From a checkpoint of a small transformer trained on Wikipedia: tied embeddings.
Each number is 200 + 40 x the weight over its row's rms, rounded and kept within 0 to 999. Layers, rows and columns count from 0. The size before them is the row's rms in percent of the matrix's.

# o: layer 3 attention output (transposed), 320x320, rms 0.0736, rows 256-308, columns 0-63
# v: layer 3 attention value, 320x320, rms 0.0783, rows 257-308, columns 0-63
o256,096,140,213,217,206,189,234,226,206,174,154,206,152,188,155,266,191,188,96,180,186,240,172,194,245,156,155,181,279,155,139,125,212,154,163,167,235,170,187,178,219,263,249,279,193,230,231,190,232,149,221,240,174,163,196,189,192,171,241,215,269,185,149,235,253
v257,099,196,210,155,205,176,193,235,242,220,182,197,217,210,241,169,204,221,116,203,230,232,157,162,121,167,193,207,236,243,192,218,245,230,214,247,272,173,240,211,194,161,61,189,193,166,252,206,183,168,247,222,201,226,176,274,255,180,130,200,256,181,193,235,178
o257,094,169,113,293,244,211,288,171,192,230,221,190,169,215,165,209,239,171,222,150,168,231,218,249,266,208,234,195,185,159,214,263,156,131,199,180,161,255,155,194,214,249,221,199,215,185,158,186,219,233,203,186,161,212,230,136,97,210,266,164,147,218,182,243,239
v258,098,222,209,215,123,200,240,271,233,237,202,202,254,191,197,223,164,148,191,230,153,225,212,230,147,235,189,180,216,296,142,217,270,137,253,201,184,188,239,243,191,255,135,232,177,213,188,178,268,189,185,273,164,181,189,224,239,198,195,143,209,189,204,219,154
o258,093,158,130,201,244,180,214,149,199,133,163,248,202,262,183,233,186,138,178,160,182,130,186,194,224,159,200,228,193,290,171,189,194,180,127,197,138,300,154,179,188,233,256,134,257,221,245,158,217,203,249,228,249,170,150,211,140,142,223,205,154,177,255,179,223
v259,101,154,142,176,233,231,210,223,207,207,205,229,190,179,197,235,246,254,235,207,203,192,161,236,266,204,169,186,213,117,213,183,245,172,161,198,218,226,194,167,212,182,166,201,237,168,228,206,212,119,216,265,70,167,185,199,194,215,135,297,222,226,278,254,150
o259,102,252,240,238,208,161,198,221,205,148,209,215,181,179,219,194,142,155,148,205,202,215,136,187,169,242,179,241,146,272,199,243,180,185,231,221,139,206,167,205,166,216,178,238,162,242,187,213,260,244,140,138,211,183,202,226,179,180,308,178,163,189,187,200,273
v260,097,127,220,188,252,134,132,166,212,118,231,98,183,210,168,180,178,181,187,222,218,179,228,141,228,239,148,182,177,168,217,178,144,253,273,228,163,198,295,225,235,261,254,209,215,199,182,254,193,185,259,218,221,238,252,182,198,187,186,226,190,222,213,188,201
o260,091,269,195,177,155,267,234,204,215,217,168,277,213,239,215,223,183,194,227,239,248,193,150,264,212,154,138,173,300,232,141,214,204,183,196,241,195,207,132,238,120,149,178,291,203,247,221,143,150,271,147,174,199,138,164,175,220,188,196,217,189,137,149,209,154
v261,102,203,214,207,218,174,175,206,188,253,186,225,197,206,183,260,194,170,175,172,171,179,225,204,175,215,172,187,148,235,158,201,164,214,194,205,202,169,237,260,123,191,199,213,168,162,275,165,153,207,186,204,189,210,220,239,184,189,173,131,201,209,185,166,163
o261,107,215,210,173,140,166,231,133,151,191,211,150,250,173,196,144,266,208,248,254,161,228,193,209,250,191,193,286,186,203,255,190,213,161,224,184,178,224,183,140,200,252,155,203,257,257,144,171,236,164,202,193,141,180,197,210,272,226,174,249,240,169,209,186,233
v262,099,260,241,162,161,224,219,204,225,253,238,159,197,231,212,235,239,144,130,267,216,244,251,229,160,225,243,192,220,283,216,180,262,233,285,199,224,216,168,221,220,146,187,212,257,119,133,245,185,140,195,244,181,208,232,187,236,230,171,229,129,185,296,250,258
o262,109,72,173,190,234,205,156,217,244,222,127,249,173,242,170,145,169,226,235,172,197,253,203,147,243,236,175,202,247,115,161,231,186,217,58,163,141,228,213,181,217,206,176,224,195,271,246,192,278,209,156,192,172,178,201,196,190,126,136,194,222,229,135,261,162
v263,092,207,142,205,179,126,143,247,116,193,216,207,303,174,174,195,246,215,205,95,215,190,116,198,194,206,146,178,169,183,227,278,187,167,202,234,146,151,135,145,146,159,222,179,195,185,284,244,239,171,183,161,154,127,236,180,197,223,188,164,183,200,269,172,225
o263,098,269,259,183,198,257,237,94,235,164,87,196,132,256,194,277,207,200,141,218,160,163,238,180,255,191,283,274,226,187,112,193,187,213,204,185,256,165,290,171,186,271,181,196,265,144,191,187,170,255,219,192,200,263,245,196,165,165,237,172,180,140,145,204,179
v264,094,189,184,221,180,156,213,183,200,246,208,179,171,166,182,275,211,193,250,243,224,157,214,221,236,192,191,197,218,155,189,179,151,216,270,284,224,134,181,88,222,199,203,185,161,236,270,236,172,205,148,249,201,214,197,158,171,158,204,207,234,225,262,259,209
o264,100,198,147,130,256,218,208,246,220,161,217,215,221,174,211,198,122,157,228,213,156,166,213,209,191,261,222,210,193,149,179,203,261,217,140,133,204,254,222,258,222,194,239,224,234,201,176,106,220,224,179,172,198,209,181,250,179,207,199,199,194,187,137,180,179
v265,096,192,126,265,190,292,222,271,209,244,134,204,215,239,174,172,174,174,198,209,203,162,171,218,206,180,239,140,193,177,215,133,214,217,206,181,169,241,225,247,153,238,257,232,183,198,194,249,143,153,163,239,210,190,201,284,196,173,178,138,263,205,200,191,140
o265,096,165,263,124,197,67,156,199,307,135,204,177,176,205,276,216,243,196,251,208,231,207,285,135,140,185,166,217,207,189,255,253,233,111,221,254,225,207,192,199,170,287,212,205,194,240,187,213,179,231,235,191,204,209,235,202,229,246,234,205,211,195,145,189,172
v266,099,138,229,187,182,209,158,168,159,221,219,210,274,257,220,228,185,153,180,190,236,197,189,217,202,220,165,241,217,260,197,213,215,208,212,250,276,160,166,199,145,209,261,216,220,185,142,247,150,187,234,187,199,137,201,174,203,156,245,164,227,231,221,238,220
o266,098,266,177,248,220,147,252,183,259,160,252,166,150,169,162,216,204,268,232,205,226,202,209,76,221,158,262,246,201,192,161,235,190,213,191,227,189,274,205,193,201,242,149,182,183,234,230,180,189,289,194,197,211,163,215,245,217,252,180,225,170,165,225,131,249
v267,097,173,184,186,133,178,175,243,200,204,242,295,221,218,238,133,171,213,213,262,187,195,214,166,247,227,262,160,187,234,240,213,238,192,215,212,204,218,191,172,165,256,200,125,206,305,113,275,209,186,220,223,245,151,198,201,209,234,158,182,134,214,161,213,169
o267,108,193,268,219,220,235,189,280,195,206,186,153,215,189,135,245,228,185,188,169,140,210,190,216,197,125,182,285,193,177,177,239,173,289,111,197,199,143,273,210,177,145,241,258,133,161,221,164,224,219,231,169,212,240,184,149,164,223,212,223,214,181,225,164,175
v268,096,260,184,213,187,236,159,187,242,199,212,183,200,226,211,198,186,197,147,303,248,212,212,217,210,234,185,239,232,195,244,249,184,173,124,117,139,195,166,239,235,191,241,196,193,175,141,226,191,215,126,179,151,251,217,168,243,228,200,214,234,215,208,221,182
o268,096,264,186,167,165,199,118,214,166,197,196,271,208,150,265,174,100,104,228,159,181,208,126,165,203,169,180,213,217,163,107,157,248,221,269,287,248,263,228,209,169,268,166,219,161,180,266,163,219,200,220,226,213,179,215,239,214,125,217,199,153,151,241,207,237
v269,100,161,131,260,154,145,214,197,234,229,247,218,199,223,217,215,196,189,189,244,188,186,256,259,169,296,148,194,107,169,142,201,189,206,146,223,198,131,221,124,233,220,187,206,207,238,208,178,195,159,140,240,204,202,225,178,216,187,272,163,182,226,170,210,302
o269,098,143,221,124,228,143,206,205,162,195,187,220,180,172,176,184,162,201,203,178,176,224,161,234,214,161,249,197,243,161,205,152,187,208,178,155,220,247,172,185,39,171,261,144,193,163,238,150,284,225,207,116,206,193,212,244,216,175,216,197,227,227,231,181,71
v270,101,237,217,199,186,249,223,213,193,156,149,164,171,183,207,191,208,225,221,203,130,211,149,235,188,150,189,209,208,207,246,223,211,259,210,209,177,203,192,196,219,193,193,223,167,259,151,231,212,213,216,170,184,195,180,175,205,234,148,245,306,122,262,248,176
o270,099,151,98,203,188,196,140,175,256,277,276,256,172,208,157,177,216,116,116,226,233,287,188,129,203,205,167,199,169,198,201,245,176,177,219,186,223,185,166,213,161,189,161,156,167,98,200,171,186,196,239,210,274,274,200,175,159,155,236,176,163,199,221,156,250
v271,107,140,139,203,243,146,155,207,178,222,159,287,226,207,180,147,178,236,217,149,166,202,225,195,179,143,103,238,196,191,216,220,227,129,175,165,209,160,205,240,118,261,245,178,183,192,234,199,149,211,262,147,180,140,113,207,197,223,248,239,177,186,209,199,168
o271,106,177,210,231,161,276,217,241,206,190,203,177,234,270,192,258,257,178,222,284,208,209,229,155,192,190,259,190,234,248,228,279,185,217,273,264,232,204,211,191,256,165,176,240,212,250,165,223,208,169,201,204,178,206,249,196,176,163,148,171,206,120,132,252,170
v272,096,210,214,208,219,150,131,184,168,202,217,139,192,168,276,241,244,240,184,236,176,236,155,217,168,153,204,164,147,190,216,207,207,218,125,180,147,163,202,264,162,224,245,179,220,191,207,139,240,201,179,208,194,198,210,278,201,206,162,159,201,189,179,181,154
o272,093,215,100,196,150,257,218,162,190,202,158,193,189,218,180,252,164,222,197,244,212,180,218,170,289,254,182,183,262,233,221,215,204,194,301,174,191,261,228,181,203,224,111,238,239,187,211,249,175,185,161,199,128,164,165,160,216,158,218,196,157,194,145,163,274
v273,103,262,131,210,229,207,265,217,232,261,172,123,272,246,207,273,187,164,187,183,213,244,171,166,243,205,248,197,212,232,238,227,188,273,183,212,174,231,156,244,115,193,183,165,131,223,163,255,180,180,195,215,168,177,193,194,185,278,127,160,213,208,105,157,204
o273,097,158,253,116,208,138,213,267,219,224,236,298,185,156,159,93,268,159,274,215,151,232,216,224,198,191,205,232,182,213,111,193,238,180,206,258,170,130,197,135,193,212,178,182,216,215,161,207,195,255,280,258,295,270,196,195,164,124,267,205,236,186,236,213,188
v274,097,200,231,139,173,231,127,200,211,179,245,188,181,198,246,190,215,196,183,123,256,171,128,222,331,179,209,182,197,197,135,267,223,185,215,200,193,196,191,160,252,190,235,190,164,300,180,222,173,246,291,213,249,173,304,212,172,214,174,222,204,185,211,215,245
o274,092,233,159,286,163,214,235,171,206,178,209,199,174,290,168,187,192,200,212,183,149,213,238,173,163,247,256,238,185,238,213,120,203,206,206,223,190,218,183,285,141,220,162,133,247,139,181,179,280,137,175,221,213,304,113,152,260,190,177,178,217,246,162,231,272
v275,093,273,137,170,116,189,221,230,242,175,176,150,211,225,185,214,151,238,172,265,172,147,172,228,229,158,149,217,182,231,125,174,242,179,198,182,144,196,183,181,187,125,223,306,174,193,176,236,200,148,247,259,246,143,247,165,160,239,122,168,183,144,176,198,123
o275,096,167,276,152,250,215,185,247,233,190,253,264,211,164,251,232,294,201,231,120,185,241,244,223,124,259,229,217,228,196,250,208,171,217,181,256,203,226,207,251,70,201,152,91,218,239,225,136,189,235,221,198,154,264,150,218,235,85,269,206,221,238,256,156,241
v276,099,194,178,182,202,187,120,155,184,209,185,139,239,255,232,191,242,190,144,112,221,150,150,162,263,152,267,222,153,186,204,236,204,210,192,260,155,216,153,132,196,226,212,179,247,203,177,213,197,293,194,208,144,254,230,218,198,167,179,247,229,212,202,193,205
o276,097,210,207,222,179,226,243,176,183,232,161,260,190,212,185,160,232,199,202,192,114,268,208,191,191,214,154,120,241,178,197,198,223,156,218,179,194,179,256,191,152,221,161,205,149,219,260,260,233,146,216,202,242,170,223,257,211,275,219,139,168,221,227,290,266
v277,098,174,252,217,234,191,124,221,147,198,243,214,163,202,211,143,167,191,148,237,160,244,233,163,167,145,162,149,218,136,325,205,148,184,189,229,174,160,232,200,230,175,184,199,149,213,268,169,164,272,192,147,228,237,213,198,207,177,172,155,135,194,135,202,237
o277,098,188,154,153,157,223,276,195,201,218,182,189,188,177,196,277,152,239,270,154,204,150,166,180,138,251,180,237,148,200,122,195,195,135,218,190,200,203,184,195,133,238,181,180,198,235,196,248,208,155,203,226,235,198,193,267,174,182,232,241,195,150,199,179,232
v278,096,204,179,180,181,136,206,132,201,230,179,145,130,195,215,213,210,251,249,186,280,163,242,171,236,200,133,189,203,205,244,222,215,287,148,237,138,251,178,176,215,200,186,158,196,172,232,156,183,206,238,222,191,213,135,179,154,152,102,249,179,185,179,127,193
o278,088,232,149,196,205,173,289,208,216,207,233,185,215,189,170,263,208,196,215,277,184,217,198,239,233,180,182,256,311,242,218,233,181,142,169,156,193,126,238,224,286,165,203,222,220,183,187,171,251,200,147,191,229,170,218,220,228,229,246,166,223,234,286,277,204
v279,096,251,232,220,168,223,130,139,248,127,190,177,194,248,163,216,269,174,215,205,132,121,208,223,227,200,105,168,197,194,175,236,156,256,216,149,167,188,198,206,196,205,102,182,221,195,210,271,175,245,261,241,215,204,148,93,195,170,235,164,249,153,199,169,194
o279,097,154,163,125,145,239,280,219,139,255,259,230,191,167,206,182,161,189,189,184,217,205,224,159,201,221,280,267,271,197,226,132,236,218,211,264,238,203,148,220,228,186,161,232,205,209,199,133,162,195,154,188,227,219,182,271,209,150,204,164,139,222,224,213,178
v280,094,197,188,247,211,178,303,227,213,207,180,283,241,273,245,266,199,229,162,176,225,171,246,142,235,214,241,197,163,199,180,227,199,180,268,232,217,220,270,189,230,205,187,230,249,222,307,190,214,200,215,232,189,183,185,200,178,154,190,175,230,185,261,225,203
o280,096,227,164,187,250,159,120,169,192,208,192,189,173,249,175,160,223,160,227,237,164,204,233,216,131,185,189,180,234,194,239,201,146,198,187,197,230,179,180,160,186,268,317,187,208,136,136,174,251,204,163,97,136,231,236,189,208,172,208,203,165,238,154,147,191
v281,099,242,166,198,203,195,215,207,190,151,120,194,174,230,252,153,228,190,162,160,174,193,205,213,185,177,219,182,245,78,208,235,200,256,255,231,236,255,250,130,131,218,156,155,141,176,181,160,163,236,186,159,199,186,195,173,176,185,188,147,179,180,182,199,199
o281,097,169,257,152,162,176,251,160,169,224,259,246,214,255,140,164,222,200,270,210,236,184,137,195,170,222,223,130,169,206,152,248,196,141,175,212,162,214,193,206,261,153,227,181,194,163,245,177,244,149,179,232,255,219,180,140,132,219,218,196,204,153,224,189,199
v282,097,161,202,234,185,182,222,242,196,125,196,199,192,191,170,150,130,167,168,167,184,186,261,129,219,224,246,128,232,138,169,132,242,267,224,244,176,214,248,147,197,198,215,181,133,261,241,189,175,167,225,255,225,189,177,189,169,161,209,260,112,238,169,170,116
o282,103,217,195,144,255,197,205,180,242,257,176,206,204,158,221,191,302,231,237,247,141,195,191,223,189,180,139,206,163,220,161,199,191,134,220,187,220,168,208,232,233,127,206,241,246,186,263,218,188,208,171,169,194,215,201,203,212,201,209,150,288,147,244,189,174
v283,094,202,196,188,212,206,144,265,147,290,163,155,195,190,213,156,176,151,106,180,157,183,229,139,249,235,163,210,269,204,248,185,211,179,125,225,209,233,236,173,168,195,131,191,209,226,174,238,201,247,208,193,253,199,219,153,211,187,233,245,206,167,219,121,245
o283,101,111,234,168,178,169,271,171,191,107,323,188,192,195,215,191,252,200,259,139,195,206,193,190,168,221,232,210,161,228,213,231,172,213,262,211,153,219,206,187,235,145,193,206,204,173,185,197,196,95,255,205,209,198,150,226,251,223,184,163,234,225,159,215,135
v284,099,215,191,190,170,239,249,217,234,259,189,265,182,260,139,245,161,265,212,234,186,237,228,154,242,193,195,171,155,175,218,170,190,190,202,220,217,218,182,223,212,184,224,199,209,211,256,176,267,133,181,241,234,301,246,250,190,259,192,267,157,165,197,191,176
o284,101,177,220,233,181,162,166,226,157,209,264,158,241,167,234,196,191,139,259,209,212,213,260,234,171,199,160,172,230,240,204,222,214,175,161,138,236,131,203,124,189,209,192,233,198,229,157,123,161,229,222,190,105,142,203,175,177,175,212,174,237,190,140,195,206
v285,099,238,243,257,254,263,221,131,254,187,196,226,140,214,165,157,178,145,197,169,180,187,161,184,182,158,223,202,206,206,247,176,277,176,166,218,223,264,153,199,229,144,210,141,167,200,204,165,261,227,234,167,197,279,155,146,191,289,204,174,180,241,264,215,210
o285,100,148,186,203,150,185,189,214,235,251,228,188,217,112,221,196,210,241,138,179,220,184,201,268,211,262,208,157,154,173,153,226,170,165,195,203,219,142,136,232,245,217,226,165,166,188,253,164,203,149,233,211,115,216,190,211,174,178,192,264,219,203,165,216,224
v286,099,148,188,236,163,198,116,198,164,248,181,119,235,199,197,219,217,153,193,165,279,113,211,210,199,168,159,243,186,97,190,264,192,213,176,291,185,189,172,235,227,251,176,197,152,223,186,207,166,196,174,207,192,198,153,203,145,177,194,203,210,283,251,164,202
o286,093,234,237,165,216,198,250,182,275,176,210,241,151,152,158,116,162,310,231,246,156,249,182,190,174,241,158,210,239,246,213,113,215,164,206,196,196,186,202,174,191,151,214,215,179,188,250,184,188,155,183,176,153,163,222,230,228,193,132,172,256,158,196,250,170
v287,092,226,243,191,150,154,212,284,148,252,146,176,219,174,219,88,214,233,172,229,78,202,192,164,283,194,163,239,185,190,171,206,195,226,203,236,125,227,179,248,144,212,156,235,205,191,219,254,232,158,211,117,202,204,219,182,144,220,205,218,171,189,245,157,168
o287,104,178,144,152,192,218,197,208,218,140,188,190,190,243,181,295,239,182,225,129,263,269,234,202,101,201,230,175,228,177,220,259,168,171,137,260,250,165,208,170,236,211,198,170,177,174,168,152,201,211,251,206,193,140,172,194,200,220,254,183,211,206,114,189,226
v288,100,219,168,224,204,221,249,188,157,209,205,242,202,172,163,177,111,237,168,189,180,184,203,211,316,293,154,237,171,170,245,178,86,256,208,224,201,226,262,185,241,204,224,221,149,219,198,212,151,204,141,203,239,271,138,207,194,147,205,189,191,151,164,193,135
o288,091,231,207,156,199,158,154,242,190,208,169,206,197,171,163,267,185,204,233,166,188,158,180,184,176,175,205,144,213,151,197,186,198,158,232,259,244,207,170,181,131,183,165,192,241,193,223,159,208,206,207,264,192,254,246,161,181,236,251,176,223,230,209,199,249
v289,099,177,144,227,161,232,167,240,122,210,129,251,232,219,265,188,165,215,148,142,188,147,167,148,163,195,266,213,217,133,236,199,184,156,143,195,246,155,131,210,167,179,191,273,126,154,120,246,209,243,206,198,188,180,218,242,159,280,242,152,180,195,270,176,204
o289,098,206,225,187,214,190,172,184,235,177,284,178,173,209,146,283,219,175,207,152,188,290,253,229,137,228,171,187,162,227,219,122,170,208,292,247,167,180,251,206,260,225,198,153,150,233,290,160,213,158,287,241,175,240,218,187,221,204,167,273,188,111,174,152,220
v290,103,192,202,210,180,211,180,260,162,243,181,250,200,197,224,199,205,192,176,158,166,203,204,151,291,237,167,178,161,210,180,184,197,207,266,143,237,193,143,215,219,203,248,204,159,176,171,243,181,229,204,203,174,209,187,195,170,251,155,178,235,214,214,230,325
o290,101,204,154,151,166,123,245,233,195,147,203,145,207,222,159,217,216,165,174,173,146,197,214,198,131,223,211,189,190,229,210,201,200,175,163,225,155,182,242,193,132,230,187,114,237,252,168,186,239,223,266,185,182,213,198,217,151,209,220,207,230,218,196,220,96
v291,097,232,201,278,213,185,267,174,207,238,272,205,191,139,177,179,187,202,196,201,184,234,195,227,66,237,140,182,193,179,232,153,248,184,251,177,172,231,249,244,229,251,224,184,194,161,181,171,289,228,208,173,109,244,204,206,199,181,234,150,169,240,227,192,208
o291,093,120,193,149,216,136,148,257,116,191,95,238,204,230,252,161,204,195,222,141,202,202,185,216,259,174,257,212,169,183,292,241,231,149,157,165,202,175,224,193,168,174,225,235,222,180,190,209,209,244,153,184,186,168,217,210,221,229,196,195,224,168,195,161,251
v292,097,217,229,230,213,197,176,208,274,157,184,130,168,191,236,219,226,248,242,226,119,190,181,151,206,201,189,199,248,226,158,210,122,199,167,179,231,251,305,128,210,229,171,223,240,180,234,134,199,170,257,282,154,167,249,212,183,203,171,233,228,213,211,230,188
o292,106,230,150,188,186,188,273,163,198,174,252,245,213,234,223,143,221,172,172,260,113,134,211,264,257,230,205,211,177,192,212,169,219,190,172,179,174,130,170,216,159,193,262,246,123,231,247,214,138,220,156,210,236,292,118,244,242,172,202,225,211,189,172,148,259
v293,098,186,174,242,87,226,222,183,185,249,195,218,248,221,232,156,206,101,223,185,225,175,126,219,138,209,194,254,193,192,172,219,264,213,226,156,126,248,175,221,230,240,190,183,242,142,125,205,305,158,244,206,225,222,186,169,171,189,148,222,171,140,219,230,212
o293,091,187,207,111,233,287,120,257,217,176,217,119,248,261,175,251,276,237,203,110,157,220,256,223,326,182,178,188,247,217,219,228,119,236,176,229,237,244,283,204,156,263,197,72,149,202,278,220,165,182,215,117,239,159,201,177,165,209,203,195,230,214,205,141,167
v294,099,233,210,156,223,180,213,221,169,85,194,217,207,186,137,286,235,198,280,200,184,224,229,197,201,137,268,186,187,260,221,121,199,249,244,166,250,187,179,162,241,188,223,192,191,210,194,171,174,227,250,236,194,155,210,171,205,213,225,257,241,173,206,137,57
o294,100,124,186,173,281,266,214,157,216,301,193,211,168,226,182,133,204,239,136,265,236,200,228,241,197,219,197,162,204,140,138,201,200,150,178,256,196,209,199,255,170,219,231,238,184,221,216,231,171,203,137,194,249,214,244,190,209,255,209,158,164,232,163,209,291
v295,093,173,182,221,198,224,123,152,203,163,122,232,154,267,210,236,209,222,123,238,224,222,153,219,96,199,225,262,138,156,240,144,229,83,171,158,282,117,200,238,173,170,270,148,132,165,156,237,214,205,292,233,186,163,190,232,180,259,202,188,216,187,220,215,179
o295,093,245,181,233,194,187,232,171,199,230,287,177,238,154,213,186,258,149,276,140,255,177,225,172,301,203,102,186,235,232,126,176,238,198,250,141,124,213,198,193,169,164,181,189,275,213,249,197,177,132,101,194,174,181,186,175,243,164,167,263,171,185,223,259,128
v296,104,199,211,189,181,184,199,255,256,184,208,252,228,170,214,182,205,282,211,258,100,182,250,215,231,119,249,203,181,208,133,213,162,160,78,201,251,172,151,270,184,165,238,198,224,228,208,262,194,215,165,225,154,171,176,276,204,188,257,235,216,175,205,220,150
o296,107,277,210,216,237,228,268,246,209,228,207,254,205,162,206,255,160,136,159,188,202,204,159,177,239,206,181,159,212,106,245,170,181,229,267,184,238,215,184,161,194,176,115,207,171,179,161,194,162,191,227,215,192,170,209,195,218,213,194,263,181,258,161,163,256
v297,097,224,179,217,212,211,164,223,125,172,245,193,244,157,200,159,126,240,221,141,191,101,146,166,190,295,233,172,214,189,226,137,227,169,188,137,267,236,162,203,245,202,222,196,212,247,174,221,188,225,249,119,238,197,204,214,150,196,232,168,201,262,201,203,125
o297,095,253,213,150,164,194,203,193,251,255,195,180,212,193,186,251,214,155,236,219,215,273,214,171,291,167,206,248,137,197,224,285,174,217,195,218,228,216,235,220,203,168,177,220,183,148,285,219,241,249,204,266,145,220,206,162,203,258,162,223,197,160,204,274,218
v298,097,206,143,225,180,173,211,165,215,210,186,232,228,211,205,148,192,176,270,216,162,159,249,185,229,233,155,231,154,210,166,214,227,195,201,189,85,283,201,182,179,252,297,215,234,249,156,180,276,205,243,194,158,186,199,253,208,197,251,179,172,199,179,203,204
o298,095,196,267,100,226,218,138,196,203,211,107,171,154,203,231,241,206,153,185,126,181,124,148,235,213,182,290,187,220,231,133,150,208,152,141,236,218,186,197,226,166,215,99,248,171,214,198,189,183,203,225,284,168,204,230,105,196,235,193,159,188,238,248,250,172
v299,098,167,129,252,272,224,141,224,188,182,122,137,223,195,240,191,109,190,141,203,208,172,202,217,128,182,204,223,226,134,200,225,272,170,174,249,232,162,150,195,257,178,233,177,157,199,177,143,254,170,240,220,234,238,214,225,255,245,259,215,232,196,265,248,298
o299,099,227,247,166,217,257,254,238,266,171,327,221,165,185,208,232,114,180,211,176,144,202,207,182,193,228,166,180,133,257,131,173,139,222,258,163,219,209,153,189,188,181,278,153,265,197,190,265,172,121,136,239,166,174,171,173,181,178,160,189,210,232,245,170,131
v300,103,212,243,222,189,247,193,136,266,230,236,204,144,199,173,125,121,181,297,188,176,261,225,193,157,262,194,251,192,174,189,138,124,166,199,232,266,267,167,168,274,142,174,198,231,178,178,141,251,288,190,224,195,230,160,217,204,198,274,244,181,248,224,247,283
o300,099,207,239,217,218,145,192,226,87,185,203,242,248,166,192,167,241,211,90,206,194,178,220,220,233,186,250,191,196,194,251,245,255,162,177,166,118,165,293,185,194,241,243,229,173,184,223,189,206,127,173,279,174,195,233,169,143,177,141,206,232,140,215,151,159
v301,100,177,182,207,163,210,203,182,226,165,234,210,152,193,213,190,192,229,196,172,260,141,163,197,128,211,291,254,180,107,224,241,298,118,224,185,148,159,199,206,250,154,230,152,153,155,176,196,221,192,183,174,245,148,222,197,163,212,178,168,217,211,256,242,178
o301,106,252,172,193,283,193,176,193,213,166,123,182,188,223,142,252,164,188,214,239,217,280,173,151,265,193,103,129,247,316,191,169,178,270,217,164,190,195,214,229,224,168,249,229,270,244,255,228,201,260,177,248,229,236,148,185,192,255,184,186,164,224,107,198,193
v302,099,214,151,279,206,223,216,290,213,191,150,205,159,208,223,175,221,262,228,161,222,168,140,179,143,76,190,244,231,209,188,229,229,211,174,192,96,231,193,215,211,182,110,237,226,204,179,138,237,134,225,196,191,203,139,162,219,209,148,199,247,228,183,188,135
o302,100,134,239,181,219,152,216,141,211,234,224,265,180,234,185,208,196,159,224,267,248,213,274,244,166,237,191,175,201,226,257,252,172,176,266,199,251,192,223,177,213,181,243,165,162,210,257,226,220,221,184,145,183,148,214,262,155,233,264,142,154,243,253,287,248
v303,100,177,176,215,145,203,250,216,207,192,136,246,191,246,209,164,268,237,135,215,275,207,225,260,203,182,211,200,155,217,197,181,177,121,111,153,187,142,196,227,196,204,221,220,182,195,184,250,124,245,198,169,139,175,237,229,171,227,207,160,155,172,125,177,192
o303,101,176,205,189,281,151,238,199,184,220,228,172,133,217,191,229,182,201,201,182,180,274,275,243,240,182,196,182,272,154,207,182,250,287,258,226,224,250,193,206,200,169,164,147,209,174,227,140,287,145,108,218,199,185,146,290,265,183,220,239,209,153,249,189,245
v304,099,230,230,255,202,220,281,168,216,181,220,207,218,194,185,217,247,218,171,237,143,253,322,240,189,146,197,142,265,238,191,203,196,258,202,218,170,205,182,189,158,265,121,240,192,223,231,202,131,183,176,215,264,204,169,146,216,143,206,204,156,183,186,235,135
o304,100,187,236,142,223,242,190,182,243,237,254,214,145,249,177,197,244,128,218,245,195,183,141,189,192,229,249,261,163,115,233,145,196,171,157,125,207,225,202,212,261,83,201,156,180,203,157,122,238,238,180,212,150,201,245,241,163,182,187,173,235,204,146,91,237
v305,101,241,234,150,167,268,213,173,169,189,268,209,156,164,208,173,167,198,178,203,261,263,217,139,171,189,233,176,176,173,202,207,180,181,142,221,248,207,155,163,239,215,204,187,162,197,161,303,196,214,202,199,129,169,131,211,159,230,212,237,226,181,192,195,158
o305,101,146,209,211,205,156,200,154,202,257,142,259,284,145,223,206,221,214,189,213,151,183,153,230,246,247,246,160,193,165,218,164,218,169,255,211,224,174,244,228,179,170,195,238,239,226,204,154,192,222,226,218,240,191,232,228,160,189,167,320,232,252,228,217,232
v306,094,208,174,180,170,231,200,184,203,167,204,192,171,230,183,257,263,198,150,154,269,228,266,158,198,193,170,142,260,160,237,274,218,196,250,197,215,191,213,134,196,261,217,217,139,260,210,227,203,228,175,90,247,224,241,175,240,113,203,214,234,210,185,240,215
o306,091,244,214,207,217,187,203,175,188,159,216,188,203,145,247,108,213,242,265,262,173,223,205,153,178,214,209,205,148,232,172,251,105,120,215,135,204,212,170,182,216,138,206,156,156,166,210,192,133,239,239,275,185,240,141,207,160,259,176,156,183,183,223,135,178
v307,097,219,173,204,197,195,139,282,261,178,258,162,212,177,181,176,141,248,215,120,217,167,233,139,220,170,288,198,208,233,103,217,183,176,106,194,147,216,167,234,235,185,167,228,187,177,227,232,216,198,154,232,235,133,210,210,158,217,128,152,173,224,169,198,215
o307,108,269,297,132,228,186,221,202,208,217,103,169,247,299,188,191,257,196,196,235,190,248,101,177,170,214,198,206,230,88,192,143,200,175,261,240,266,181,219,211,198,192,215,235,142,249,224,282,153,194,248,173,203,299,227,239,169,167,231,202,175,205,164,302,170
v308,101,184,176,178,210,283,204,135,180,218,161,217,185,199,208,143,229,185,266,226,234,168,233,159,277,168,201,229,142,159,223,204,257,187,250,189,177,188,204,245,145,211,155,241,166,219,150,286,168,254,210,190,260,172,182,173,220,203,233,239,248,198,248,177,155
o308,103,252,151,190,184,212,197,236,214,165,245,158,246,200,206,229,248,230,92,174,161,241,166,242,120,259,223,214,259,241,146,220,207,199,207,218,206,202,207,182,186,206,185,189,248,240,196,76,224,172,178,238,146,227,187,234,220,236,135,173,159,236,168,238,197